Weights of a small transformer language model: LayerScale.
Each number is 200 + 30 x the weight over its row's rms, rounded and kept within 0 to 999. Layers, rows and columns count from 0. The size before them is the row's rms in percent of the matrix's.

# gate: layer 16 MLP gate, 320x160, rms 0.0988, rows 260-288, columns 0-79
# up: layer 16 MLP up, 320x160, rms 0.102, rows 260-287, columns 0-79
# down: layer 16 MLP down (transposed), 320x160, rms 0.0947, rows 260-287, columns 0-79
gate260,098,227,199,144,169,180,208,163,218,232,173,189,181,171,200,181,218,161,180,201,197,139,168,216,218,189,228,232,172,202,180,221,227,211,270,163,189,154,235,200,145,192,181,216,143,198,194,213,193,187,207,167,140,193,202,198,233,271,173,159,231,223,214,211,165,166,171,213,223,143,172,190,233,122,230,256,217,206,215,227,194
up260,099,156,182,180,165,187,136,196,224,211,159,194,161,201,193,181,243,132,234,225,200,181,200,228,243,191,250,214,223,198,203,190,172,181,231,210,180,192,173,184,165,218,154,178,169,189,200,261,209,262,205,164,192,193,208,178,207,191,198,175,174,242,219,192,203,157,172,225,194,185,226,154,226,196,197,147,155,218,209,200,211
down260,101,194,193,155,174,202,210,256,179,269,205,169,215,207,193,150,218,188,173,198,174,177,211,162,207,244,200,207,222,210,224,159,204,170,198,189,153,205,221,221,166,184,208,241,240,223,235,220,209,238,256,168,161,139,130,196,178,207,185,153,227,193,187,195,170,183,170,158,200,208,117,193,214,191,164,187,192,213,220,209,209
gate261,101,200,206,212,201,176,231,231,156,220,179,231,213,207,296,176,210,160,165,258,127,202,212,173,199,217,140,204,211,226,227,157,209,157,196,198,237,247,175,260,200,191,195,223,192,229,202,234,197,197,184,252,181,223,176,210,182,199,228,204,196,153,220,175,218,247,198,257,235,255,203,136,186,167,172,165,166,217,163,187,272
up261,106,234,233,239,241,212,184,175,191,236,214,265,229,162,237,223,174,179,206,212,209,219,207,179,159,185,219,219,197,215,212,255,220,199,190,182,228,160,206,216,184,171,194,196,136,223,213,239,252,198,257,193,210,202,245,228,259,195,198,172,196,199,208,205,261,233,203,240,248,193,195,202,193,221,220,205,187,218,184,165,205
down261,102,208,208,202,209,142,175,265,201,210,182,251,150,198,242,237,155,161,193,211,205,219,163,197,171,240,279,208,226,239,206,197,186,165,182,240,199,215,191,211,164,224,228,130,206,247,230,214,260,163,187,264,154,227,136,199,209,207,257,215,202,203,202,193,205,197,192,216,176,180,217,167,195,225,180,168,140,157,238,141,184
gate262,102,206,168,152,184,162,177,186,224,267,238,208,202,197,238,197,191,178,247,148,195,189,164,192,161,218,130,233,179,204,187,228,239,198,206,159,201,215,247,198,183,196,215,131,152,188,209,182,179,200,170,208,254,206,185,223,199,194,206,184,226,213,157,237,260,211,209,125,235,191,224,150,216,203,179,203,202,149,169,212,135
up262,100,263,226,229,197,178,157,174,192,194,196,228,214,200,205,149,192,211,193,178,158,179,240,221,225,259,191,200,210,199,210,200,191,201,190,194,174,165,176,209,199,266,234,249,210,180,178,186,225,231,230,167,195,181,206,194,219,236,221,218,152,236,227,195,227,215,201,236,170,170,251,168,162,232,191,219,195,210,189,169,228
down262,101,202,229,231,179,181,234,230,198,181,174,188,187,189,195,210,210,223,182,218,200,201,208,190,241,194,258,179,257,197,189,195,204,200,184,256,211,238,236,249,170,223,183,157,218,216,163,208,259,218,253,229,214,195,229,177,206,256,218,233,208,235,209,227,195,214,201,196,184,202,246,205,236,225,229,139,137,216,190,175,238
gate263,101,235,177,184,255,153,207,166,170,208,229,213,186,221,206,194,216,165,209,215,172,128,225,182,191,186,192,201,213,250,228,237,223,162,206,213,214,212,181,211,169,190,151,210,252,248,156,188,147,197,205,179,142,260,241,170,223,150,197,222,244,217,210,175,226,175,174,205,191,165,259,201,210,208,141,255,264,241,178,213,248
up263,097,174,181,202,271,156,210,234,187,213,224,196,191,190,243,203,212,175,182,269,210,179,244,267,234,153,161,176,192,182,182,266,183,216,202,226,217,246,136,187,179,151,233,201,220,168,223,212,154,194,171,253,138,203,228,204,185,166,185,255,223,226,209,210,176,223,174,145,187,206,187,238,172,172,161,196,215,240,173,220,197
down263,096,189,203,177,219,169,192,197,223,193,208,182,273,200,251,234,181,158,202,207,187,220,224,186,251,221,162,182,226,231,219,185,199,186,148,195,224,169,198,228,203,189,186,223,185,254,204,196,65,196,186,199,188,205,255,209,205,202,189,225,181,223,135,173,207,175,154,264,178,188,143,196,184,208,192,201,190,145,167,243,194
gate264,109,187,223,208,198,221,261,218,143,247,207,145,171,226,239,179,219,204,202,171,209,189,216,197,152,184,239,166,223,176,183,197,173,177,229,160,159,197,209,204,217,182,223,193,190,256,160,133,174,188,199,209,243,234,233,177,218,265,209,229,174,192,169,191,238,194,188,235,249,214,172,203,181,174,219,198,240,210,148,195,176
up264,105,160,242,196,155,196,151,174,242,176,255,227,231,202,189,235,206,239,227,219,213,241,195,252,176,195,163,209,242,200,210,220,178,210,131,233,219,182,186,178,183,185,224,228,228,224,144,184,183,164,178,182,155,160,222,188,215,251,219,203,168,241,234,188,177,194,249,119,218,178,231,186,179,205,201,242,143,248,162,220,185
down264,108,196,171,219,235,248,164,169,167,226,172,166,191,202,200,215,180,236,222,143,174,267,175,178,148,209,226,226,201,230,221,195,184,229,279,191,216,194,153,159,175,211,218,190,141,162,210,108,184,230,219,147,185,188,200,194,195,238,200,191,197,181,182,206,247,252,210,260,163,238,160,224,187,191,233,205,189,255,176,220,185
gate265,102,194,146,237,232,255,195,219,184,202,126,164,163,227,214,150,181,155,200,143,204,159,193,220,224,246,201,211,266,206,272,131,186,167,237,190,216,188,143,189,223,259,202,224,241,217,191,211,218,175,236,146,219,155,187,230,235,155,255,236,193,172,181,195,178,185,205,230,176,149,225,252,190,198,141,222,231,202,212,235,145
up265,100,166,208,203,210,192,116,172,249,212,185,193,255,175,160,144,233,231,217,214,159,218,236,142,193,216,193,280,169,177,179,194,205,233,223,190,221,210,159,207,189,222,155,210,202,229,181,257,186,212,201,181,239,154,162,200,187,190,206,251,169,210,206,179,214,219,202,182,175,226,228,201,201,191,183,202,184,185,207,253,251
down265,097,184,219,202,262,206,188,193,231,210,225,206,155,187,216,233,172,215,171,262,156,203,222,190,204,173,169,182,189,187,169,159,168,195,284,189,207,173,205,238,190,175,145,223,219,240,172,246,270,232,252,116,209,175,220,163,166,174,235,236,286,190,179,171,215,194,186,191,196,185,205,149,192,218,185,178,228,201,213,208,177
gate266,097,197,187,159,196,232,166,160,172,165,179,160,226,203,219,178,199,210,212,223,211,168,223,166,202,223,230,241,159,189,245,166,190,151,207,175,201,171,219,226,178,199,200,196,250,169,160,252,159,242,208,237,194,196,222,239,165,219,240,241,128,181,221,177,212,214,177,237,241,183,221,239,185,246,167,180,186,155,188,151,281
up266,100,205,174,213,229,208,173,179,196,182,230,228,162,204,241,223,254,185,129,185,154,164,182,140,264,198,202,222,197,206,221,210,238,166,239,166,197,264,197,177,174,190,189,186,275,218,210,179,163,185,243,162,180,148,152,182,231,227,245,221,211,207,198,208,207,239,197,187,173,170,250,173,237,160,198,196,199,226,177,239,214
down266,104,228,197,219,190,252,211,202,195,202,204,209,135,264,226,214,262,197,249,157,164,175,199,198,192,217,181,257,199,214,251,226,202,189,184,207,199,212,202,166,205,178,177,161,237,222,188,171,215,225,196,206,230,222,223,193,211,242,203,279,222,159,166,155,191,246,206,172,187,216,191,219,157,216,217,170,158,199,213,225,185
gate267,102,239,206,217,148,234,208,180,211,198,146,198,198,141,190,204,207,195,220,172,192,236,192,221,238,167,137,149,169,208,215,245,206,193,241,205,236,159,194,187,198,163,163,185,150,182,227,190,202,225,200,211,198,227,212,203,228,221,195,185,209,266,169,184,190,153,187,188,243,166,223,215,184,194,180,209,254,211,180,199,207
up267,101,174,173,210,214,174,165,214,141,171,185,251,205,193,183,177,191,226,178,210,187,232,153,142,146,246,205,246,229,227,201,229,228,203,176,223,216,235,268,160,191,208,231,222,262,218,160,148,190,173,215,172,227,196,188,168,133,215,140,220,172,168,173,216,217,225,188,244,201,272,199,175,189,204,266,169,171,181,238,163,179
down267,106,216,185,244,214,171,126,208,164,204,140,221,208,231,209,175,227,179,215,245,137,234,167,171,157,218,214,214,242,225,187,165,205,218,187,200,178,224,211,174,174,201,180,204,138,198,197,186,248,201,171,166,178,154,210,179,172,203,195,242,229,205,108,244,186,268,127,231,174,217,203,197,214,165,250,218,134,175,151,197,217
gate268,101,195,156,220,207,203,204,169,215,179,195,169,256,196,225,242,171,172,155,192,231,201,193,203,136,193,216,244,204,158,197,233,215,153,147,182,220,214,204,179,202,192,200,200,248,216,169,176,237,190,203,235,218,222,184,213,210,125,241,168,120,219,183,148,228,262,215,224,219,275,201,192,227,236,242,210,222,164,206,206,192
up268,101,169,208,184,193,188,222,208,215,200,221,187,213,213,272,232,217,229,177,207,254,199,208,186,186,212,227,145,266,226,131,229,164,179,156,189,229,206,161,161,214,172,194,191,231,150,216,226,202,184,201,234,187,218,229,196,210,164,199,242,175,243,203,152,202,193,189,245,192,217,207,196,171,244,242,225,168,212,243,191,188
down268,104,240,208,128,209,217,212,191,190,168,198,190,243,219,227,234,173,171,249,218,167,139,197,189,186,142,184,237,175,182,221,195,183,150,223,229,240,158,238,182,178,228,161,211,158,193,207,147,154,194,226,163,218,223,225,215,196,215,201,229,141,162,171,244,166,208,165,172,208,186,211,178,152,173,166,183,137,215,156,207,187
gate269,100,171,188,182,166,247,198,190,248,172,163,227,201,212,163,166,244,200,175,168,254,203,194,224,230,176,212,221,197,188,181,233,236,246,201,196,213,213,203,170,150,210,180,257,220,229,186,230,176,192,163,200,222,208,171,188,217,200,154,200,180,190,155,171,198,188,245,193,163,243,175,196,223,210,193,225,242,184,195,283,219
up269,104,147,169,240,203,178,204,154,215,190,166,161,202,215,191,218,202,244,180,191,147,176,169,221,159,252,226,227,171,186,217,167,204,237,197,233,168,184,199,200,200,209,169,231,212,162,207,236,205,237,173,200,224,239,176,220,220,217,184,197,219,224,251,168,222,267,202,127,205,168,220,189,185,202,186,123,181,192,206,177,173
down269,104,234,181,173,104,238,275,172,191,248,217,218,200,217,199,207,230,210,165,183,200,170,143,208,252,207,214,189,214,150,173,236,213,196,172,253,240,182,205,218,195,177,187,194,173,245,236,187,218,177,172,251,220,189,183,191,251,223,267,231,192,196,232,214,204,180,175,186,184,234,200,209,208,248,192,241,138,194,175,248,193
gate270,105,256,245,164,205,218,207,216,233,209,189,195,197,214,184,220,210,242,215,108,143,257,189,203,235,180,177,172,186,203,205,190,192,190,168,173,171,229,236,163,219,211,213,210,232,225,159,233,187,241,201,191,166,203,222,179,207,212,208,186,212,177,219,218,209,219,166,176,200,139,175,261,207,213,250,192,277,208,177,169,229
up270,097,204,229,223,138,194,220,168,232,224,216,196,225,175,243,241,154,204,195,221,186,218,229,165,215,199,198,213,200,211,225,197,151,183,166,182,150,238,223,221,224,224,190,182,206,156,224,220,184,237,240,191,226,179,192,201,204,175,229,235,179,109,226,219,200,164,188,209,198,207,181,188,209,170,181,218,265,156,162,243,158
down270,100,186,214,220,235,185,183,222,310,191,245,182,164,215,239,195,198,296,235,234,233,214,206,133,206,259,206,206,228,155,154,242,261,244,205,213,223,207,187,179,250,167,190,247,210,181,168,193,125,222,218,199,212,226,179,179,188,198,227,217,235,227,217,205,194,166,254,208,228,162,154,222,198,198,237,229,186,198,196,196,166
gate271,103,220,184,259,197,187,207,225,183,179,184,188,198,187,197,169,223,205,152,168,240,225,222,224,177,168,159,219,185,184,203,216,221,218,171,224,231,254,229,228,149,171,188,181,224,186,175,166,175,180,197,150,222,177,164,273,184,244,224,215,236,193,218,222,210,195,233,236,224,161,177,233,165,191,185,210,249,206,204,159,160
up271,100,196,208,195,196,142,208,156,187,138,292,183,198,217,204,225,222,204,233,226,184,220,152,213,201,226,219,153,219,205,221,144,216,210,217,231,160,211,152,225,234,206,161,161,136,172,227,195,206,223,145,202,221,146,235,166,180,177,134,215,209,121,192,176,225,202,197,227,132,189,193,206,224,261,189,231,226,183,229,180,199
down271,095,205,199,205,195,187,174,199,219,225,218,182,243,222,231,205,252,221,251,219,210,177,192,151,255,221,204,202,213,205,212,202,255,130,241,219,197,211,239,264,191,228,192,189,161,272,186,157,201,216,271,190,259,189,257,217,171,224,184,248,244,184,214,203,211,187,173,240,207,173,200,234,163,140,202,214,193,243,231,202,203
gate272,094,196,188,202,156,269,258,219,137,170,191,205,221,196,147,176,148,230,217,185,211,222,250,228,182,186,163,207,186,190,187,202,215,209,199,260,219,188,240,191,226,216,170,161,203,163,248,165,198,246,207,223,209,186,196,178,212,212,222,214,155,191,188,198,183,208,269,176,182,223,174,189,218,158,263,191,128,244,230,192,159
up272,093,196,239,210,184,208,210,237,173,160,114,246,186,260,168,232,220,237,212,207,162,237,228,196,182,183,209,184,164,232,191,201,184,168,115,147,235,197,193,178,178,231,218,163,187,152,203,196,173,217,244,222,208,201,201,156,170,224,198,189,167,229,160,198,217,255,188,184,228,173,204,261,166,210,242,215,204,194,189,187,202
down272,092,186,171,158,271,230,210,207,209,202,196,216,254,206,220,176,207,194,217,209,184,256,235,157,225,151,206,221,174,188,177,206,233,167,195,150,143,223,246,188,186,229,182,212,189,253,214,196,227,209,281,261,210,199,190,237,177,193,127,219,235,189,210,259,190,252,231,191,195,174,230,172,208,210,216,203,210,216,180,241,188
gate273,104,195,199,172,183,222,206,184,170,170,187,188,150,161,207,247,264,169,187,208,209,240,170,212,190,233,135,182,224,149,191,198,151,208,216,217,255,214,221,171,162,222,168,230,199,182,179,155,192,150,191,176,198,188,261,125,178,204,181,216,227,239,176,226,262,288,196,201,204,200,148,239,191,202,256,219,236,190,171,192,227
up273,100,212,232,136,254,240,174,161,162,209,191,187,196,206,209,238,181,197,215,201,243,181,212,208,181,169,199,187,237,171,210,198,201,196,224,221,235,190,198,164,239,216,191,216,210,213,215,209,172,126,245,171,249,164,205,191,214,227,214,221,188,193,216,263,225,229,213,176,219,215,174,267,188,200,187,171,237,212,171,168,247
down273,103,209,185,206,163,222,222,233,203,236,134,227,187,188,162,218,201,184,260,237,165,165,228,174,179,175,211,217,164,196,198,211,240,209,151,185,138,177,166,162,207,202,201,212,195,175,225,239,224,169,238,173,220,225,201,218,194,160,161,248,153,184,195,174,198,148,243,200,220,210,199,187,216,194,195,149,138,180,239,159,194
gate274,103,221,190,176,222,233,214,178,187,239,177,219,243,162,195,176,248,157,245,226,236,150,205,230,218,207,156,249,241,183,238,195,206,238,167,201,212,173,181,235,163,172,215,200,192,147,211,139,219,222,213,149,191,173,209,179,258,242,188,241,202,170,200,221,150,200,184,232,125,193,222,183,189,225,167,169,222,150,242,174,248
up274,093,191,244,159,182,158,239,128,169,187,182,199,172,241,187,214,188,220,169,217,208,274,216,153,175,188,200,170,178,195,175,178,226,210,143,264,214,227,194,186,183,214,195,216,229,207,214,186,156,161,159,219,182,132,188,194,179,185,238,147,182,199,216,204,204,182,182,158,180,204,228,172,178,192,192,264,230,189,255,251,203
down274,098,198,226,162,226,268,266,224,186,236,182,199,221,210,167,202,225,215,166,177,210,189,180,164,191,151,205,227,199,177,208,209,247,182,132,187,185,233,224,159,190,187,214,178,193,174,176,192,110,187,173,185,196,193,201,191,242,192,170,158,217,232,228,216,169,174,222,235,199,208,182,201,266,180,233,168,178,192,173,187,197
gate275,097,158,217,245,192,193,197,225,132,210,135,169,194,161,196,210,205,200,182,221,187,232,197,199,124,164,190,195,183,216,209,255,181,214,218,194,233,184,210,248,189,249,160,190,218,223,189,133,202,160,185,247,224,145,237,199,258,175,204,148,220,169,202,193,182,179,181,204,165,204,217,168,182,172,205,133,223,197,191,233,204
up275,099,214,200,200,143,178,235,212,213,162,207,152,219,194,213,158,179,167,188,215,170,151,236,168,219,178,201,194,167,200,241,252,201,166,152,167,175,249,216,221,199,193,177,202,185,228,219,184,188,229,185,210,226,265,141,231,154,213,138,141,238,200,226,163,192,203,198,219,213,176,173,221,245,164,174,153,189,167,185,177,182
down275,098,176,137,169,201,206,195,254,185,151,181,253,188,188,180,229,188,208,183,186,172,227,172,175,202,185,200,210,203,170,178,200,222,170,215,208,213,257,159,268,234,180,207,182,196,246,184,177,149,237,217,180,196,146,197,209,203,218,219,209,160,221,249,234,220,245,244,205,195,228,154,217,231,157,201,180,253,156,227,189,273
gate276,100,185,224,152,116,166,216,260,224,199,163,235,197,183,234,217,165,157,157,202,237,184,184,208,219,181,206,198,196,140,176,188,142,241,245,201,201,216,217,191,211,249,188,219,195,176,148,193,150,209,225,236,163,244,196,217,184,160,207,252,216,216,250,156,201,221,206,197,196,178,285,219,252,263,238,182,177,180,285,245,237
up276,096,238,203,192,225,193,184,234,192,200,214,222,188,187,222,245,168,241,183,286,198,201,212,211,263,166,235,205,169,183,183,193,207,178,171,194,237,226,162,225,222,221,202,241,178,219,179,244,228,150,234,255,197,209,177,183,162,194,169,134,197,164,189,193,236,241,223,187,236,219,183,119,169,200,258,240,192,181,135,165,204
down276,096,241,223,151,266,188,197,246,232,179,195,212,194,202,215,188,207,163,190,165,231,196,203,162,286,175,200,236,134,172,182,198,253,204,178,187,171,233,188,181,193,175,246,225,190,148,170,229,201,177,166,185,189,196,232,242,237,238,222,182,166,167,225,200,214,170,216,211,158,185,205,164,186,239,175,179,198,228,189,180,217
gate277,103,196,177,257,196,234,234,143,171,214,221,209,179,286,136,208,206,170,215,198,214,167,202,243,188,217,236,212,183,220,180,276,179,248,238,188,203,204,183,207,162,230,212,251,201,192,199,192,208,239,223,190,168,224,212,201,176,180,185,241,173,164,239,227,232,200,147,247,132,185,169,206,184,260,208,219,232,218,173,223,212
up277,105,134,227,243,248,217,177,206,249,153,181,185,227,201,250,155,134,243,184,182,181,155,200,229,194,190,199,192,177,214,202,152,204,185,180,152,200,201,189,146,200,238,195,214,201,215,266,240,192,180,239,187,196,252,187,165,245,163,171,211,236,166,240,207,135,175,166,227,218,230,171,203,220,232,239,228,231,174,227,209,217
down277,105,164,167,137,184,185,220,173,214,193,167,221,217,221,196,191,219,231,201,185,169,179,182,178,192,214,154,203,156,190,200,243,226,260,152,190,201,146,186,229,163,212,227,215,199,162,171,136,281,220,267,182,189,200,190,165,205,201,205,201,185,225,156,197,202,188,159,211,210,220,219,198,172,264,230,214,234,264,173,259,236
gate278,108,188,248,193,224,227,175,184,222,235,234,205,191,167,264,201,228,227,219,175,229,181,223,172,182,230,199,235,225,233,186,221,182,160,161,207,213,213,197,201,168,197,230,204,201,216,187,226,197,172,161,216,222,208,172,202,228,197,229,162,203,208,222,192,207,178,132,236,215,237,177,175,201,168,238,267,204,127,186,215,203
up278,097,197,201,189,208,204,196,190,212,242,176,234,183,217,265,219,197,209,214,238,235,190,206,207,182,169,223,181,223,177,170,204,191,151,224,164,207,259,223,187,199,182,211,192,179,284,204,193,196,204,190,139,209,226,186,167,226,301,135,216,210,177,259,222,170,213,205,182,198,217,183,169,183,236,229,218,176,227,187,220,229
down278,103,181,294,212,202,264,131,190,215,233,195,170,234,219,233,187,175,229,175,214,197,207,176,202,198,255,171,165,205,127,217,207,171,206,212,185,225,157,212,129,190,242,205,199,170,207,188,210,172,158,199,201,166,231,223,133,222,217,180,161,224,204,223,195,189,195,253,112,198,216,163,171,232,227,195,208,181,220,127,201,158
gate279,097,162,178,207,196,169,201,168,207,208,233,195,208,172,224,157,191,234,201,221,211,212,183,152,191,190,201,205,174,250,193,218,220,179,192,193,214,250,187,206,253,129,237,240,174,132,171,245,171,150,213,240,211,203,165,201,163,239,227,156,217,142,140,171,195,217,170,213,223,225,181,206,192,202,246,189,241,245,225,214,204
up279,093,215,228,169,243,191,210,173,238,226,217,207,235,148,169,188,233,176,203,221,209,168,238,239,208,231,181,164,241,208,222,169,200,225,225,192,205,230,151,187,165,178,186,204,166,153,139,188,230,199,202,193,222,189,150,200,175,195,220,122,168,200,194,174,175,216,190,186,202,245,177,204,227,262,164,212,211,228,205,194,197
down279,095,227,211,211,177,226,233,183,234,174,166,212,175,220,205,194,196,199,202,221,208,164,232,217,185,240,255,169,190,220,205,233,215,184,189,165,173,220,204,162,201,195,187,175,192,206,265,159,241,174,181,180,190,244,265,162,190,192,258,167,139,212,162,235,168,176,186,203,152,211,211,233,202,235,258,157,111,226,196,203,170
gate280,096,220,164,203,254,257,167,259,252,213,201,203,240,213,193,258,161,198,216,246,253,201,240,187,236,217,187,211,213,203,194,221,246,232,226,197,221,198,177,253,258,253,199,249,199,240,229,190,177,133,237,166,253,225,181,203,234,210,184,215,201,191,213,179,276,211,188,145,219,223,224,197,188,224,205,178,167,183,241,186,203
up280,102,182,163,157,210,239,202,226,226,230,175,196,277,171,212,189,168,198,219,191,228,179,196,173,225,197,208,219,263,227,250,223,219,241,167,277,192,214,195,186,197,202,141,177,196,196,233,230,208,213,199,159,175,212,229,207,226,139,198,208,252,240,210,225,184,181,214,197,224,207,173,222,190,232,222,202,215,217,209,159,221
down280,108,214,196,192,257,213,260,192,182,191,201,207,174,176,170,186,149,209,202,189,218,132,200,209,190,208,199,190,203,183,245,178,173,191,175,222,199,173,168,215,208,219,174,256,192,200,213,208,225,170,189,217,187,240,203,195,146,224,213,179,136,257,170,160,213,274,168,229,236,190,161,232,237,184,228,233,140,194,204,209,174
gate281,096,219,187,191,142,170,285,216,207,201,186,227,200,126,152,231,189,170,195,216,216,185,167,180,186,172,183,204,226,188,154,240,183,190,229,220,173,185,184,187,213,188,192,193,233,216,191,182,195,163,201,168,209,272,138,217,246,261,159,196,158,211,169,198,225,140,219,259,218,216,224,194,247,206,190,225,196,175,236,230,233
up281,093,256,179,222,213,218,217,199,193,186,157,116,176,180,213,191,190,155,208,179,210,204,215,203,164,183,227,209,282,163,211,207,144,198,222,202,157,202,225,197,189,171,149,171,251,197,158,232,229,219,202,185,243,228,183,200,215,218,226,230,212,160,227,173,164,173,152,171,188,167,196,212,217,184,215,241,196,211,195,224,175
down281,104,226,160,155,264,195,231,197,246,202,192,168,195,196,182,199,200,192,188,192,193,190,201,200,210,215,202,177,181,211,167,190,226,221,190,194,213,195,253,186,207,155,227,195,214,183,203,167,372,220,159,170,185,160,174,202,176,227,216,193,207,143,128,204,185,171,172,177,188,240,205,207,159,172,211,261,191,186,227,178,206
gate282,097,195,173,238,217,199,198,181,216,183,187,169,262,227,211,194,171,129,200,243,185,196,179,260,225,218,170,187,184,204,232,247,166,200,239,196,211,190,183,215,253,212,228,181,188,228,186,208,228,224,227,207,231,182,218,219,192,225,187,205,168,205,208,207,214,193,158,156,213,163,217,167,178,176,216,260,236,203,233,178,230
up282,095,200,231,258,189,226,216,239,241,238,163,275,219,141,171,222,194,188,179,160,220,259,195,212,191,220,212,203,224,137,231,199,209,202,208,181,244,213,184,192,141,160,198,194,186,207,182,179,183,189,213,151,252,163,183,195,230,162,205,223,189,187,201,190,225,211,216,229,195,224,184,193,160,233,187,132,191,217,161,243,206
down282,098,209,204,234,180,203,246,194,169,180,151,201,238,217,173,204,178,187,182,251,224,193,195,222,165,255,289,203,214,178,178,186,180,224,165,218,214,245,185,239,170,170,214,175,178,192,214,217,120,166,217,178,177,208,236,173,209,250,172,209,171,191,160,216,218,213,168,197,252,226,175,253,195,219,143,238,202,173,192,201,169
gate283,101,136,207,197,172,187,156,261,132,214,151,205,267,231,220,206,211,172,227,192,190,227,223,243,177,177,207,207,195,165,206,234,196,181,252,190,207,156,157,198,196,200,181,208,189,212,218,160,167,205,180,177,208,159,206,174,213,222,222,206,198,183,227,165,290,226,191,234,178,188,208,241,216,193,187,177,179,221,205,234,184
up283,103,162,186,202,150,232,172,229,146,234,154,176,196,236,237,221,170,189,189,219,196,221,241,208,195,219,198,241,191,188,185,227,264,204,225,174,209,147,183,207,186,206,186,210,169,189,213,202,216,204,221,188,166,179,162,186,218,236,175,202,190,156,220,200,230,228,214,242,210,200,172,250,211,214,167,222,225,202,187,221,190
down283,104,218,201,188,159,206,242,127,227,235,168,186,215,228,180,148,206,201,236,230,153,215,215,160,173,221,177,188,152,174,164,191,181,175,212,191,197,165,185,221,184,227,215,213,278,172,213,192,299,190,163,233,181,229,270,211,221,201,237,215,196,182,170,203,173,225,210,164,161,221,182,211,218,229,202,189,231,220,201,202,214
gate284,096,245,189,200,207,191,204,163,199,221,181,247,194,237,217,197,235,237,132,183,209,216,195,218,178,156,191,214,177,207,210,143,161,204,246,250,226,126,180,168,188,197,234,150,206,206,203,197,167,189,185,220,224,219,176,224,175,168,235,216,185,197,224,197,205,164,235,209,191,178,193,199,185,192,189,121,221,132,229,249,231
up284,095,117,166,220,223,181,211,182,173,251,148,223,146,220,199,239,207,187,142,168,215,148,140,228,232,168,234,183,173,155,223,173,246,184,233,221,237,219,180,160,240,179,206,165,178,208,143,178,149,229,272,210,227,212,159,219,134,174,185,210,202,213,141,211,201,223,181,145,219,177,177,186,156,172,195,187,205,205,191,149,210
down284,095,216,174,185,195,184,271,209,214,205,192,202,162,200,214,193,181,164,222,180,255,180,190,197,180,210,212,251,172,193,206,190,242,210,202,133,198,164,167,167,184,188,201,171,207,180,189,225,213,218,185,145,198,195,233,202,180,123,260,205,177,218,216,199,221,199,163,217,184,227,220,143,246,184,193,177,249,165,215,249,192
gate285,092,174,272,193,152,215,198,192,175,197,190,209,214,206,241,231,191,182,250,227,221,224,210,206,181,228,193,232,156,215,202,202,256,249,229,182,204,200,213,168,190,137,213,216,189,239,197,215,194,185,195,142,240,194,216,242,168,219,175,205,208,220,231,225,217,211,168,195,204,200,167,181,161,221,198,247,187,191,215,240,246
up285,095,222,141,210,172,220,225,199,229,236,188,195,179,216,201,274,213,235,203,185,207,164,218,205,196,166,226,198,157,217,190,203,178,211,203,253,172,229,158,225,172,197,213,178,234,228,174,159,224,218,252,190,251,233,206,184,193,189,199,200,185,189,159,217,197,180,168,240,173,202,180,237,110,225,231,184,259,172,214,174,222
down285,091,197,184,187,296,144,247,186,218,188,183,183,206,163,157,208,167,219,187,243,196,170,235,196,193,198,158,210,225,183,220,165,257,253,221,203,215,187,199,174,157,244,206,197,185,181,189,193,173,177,205,221,204,199,163,222,189,177,250,177,228,226,180,248,199,190,224,247,199,203,219,226,182,168,201,222,173,244,212,237,187
gate286,100,227,173,168,225,245,176,140,194,218,206,214,191,198,256,221,231,198,138,240,161,223,218,193,176,232,158,165,184,168,218,219,242,209,234,207,184,245,226,176,264,242,242,233,236,258,252,184,194,195,176,201,230,191,233,162,160,166,163,185,193,238,224,261,187,209,173,233,174,230,209,206,215,200,185,208,162,168,171,222,206
up286,100,190,236,217,203,216,240,193,175,171,181,246,255,172,140,203,211,223,220,197,128,164,198,190,228,228,187,173,162,194,174,198,205,234,222,232,198,212,210,163,191,222,271,258,212,180,202,211,172,217,203,123,187,168,231,183,144,176,200,216,203,216,189,191,229,199,209,167,157,213,183,175,184,143,219,145,215,212,169,231,166
down286,094,164,181,164,190,197,207,218,199,191,224,155,144,210,260,236,184,187,186,266,200,185,171,171,207,259,160,214,190,168,228,207,192,188,199,172,234,167,228,146,150,220,233,220,145,176,188,190,179,183,214,241,162,193,218,243,225,189,186,153,209,184,180,267,176,193,224,174,243,182,177,208,219,209,182,187,154,175,220,209,152
gate287,101,223,212,185,175,211,149,207,231,228,235,203,239,170,210,269,218,175,228,186,157,165,212,248,214,173,208,227,246,185,188,209,249,211,227,216,195,192,188,237,194,243,211,165,161,202,211,166,196,174,232,156,222,212,136,211,216,205,265,181,217,227,244,199,170,212,259,208,185,177,235,225,223,195,299,187,201,235,174,192,192
up287,089,169,206,193,200,178,191,217,196,144,231,168,190,233,244,178,293,177,208,204,243,199,186,207,143,250,198,182,165,235,217,184,190,205,200,224,204,236,209,210,193,225,132,208,259,197,169,224,147,232,192,179,179,208,215,218,154,172,170,234,212,212,201,223,194,236,187,248,169,284,169,165,169,214,245,220,207,244,249,203,229
down287,093,168,152,182,227,183,195,209,193,213,207,268,190,240,287,164,227,253,194,214,198,190,184,206,170,238,168,178,220,242,189,235,187,218,165,238,201,230,220,193,173,206,175,217,217,194,181,244,205,188,214,183,166,190,221,207,175,214,189,219,212,202,177,218,215,150,169,205,232,195,117,217,199,220,205,207,157,313,209,192,148
gate288,096,221,217,235,187,199,288,188,203,223,179,177,178,182,226,203,170,177,173,172,199,158,177,221,233,224,231,180,256,191,249,247,164,184,172,176,178,207,140,168,185,195,194,198,230,214,175,240,140,151,211,240,128,223,121,187,178,197,185,183,215,189,187,247,249,216,252,197,233,166,188,207,191,143,159,195,223,246,255,179,207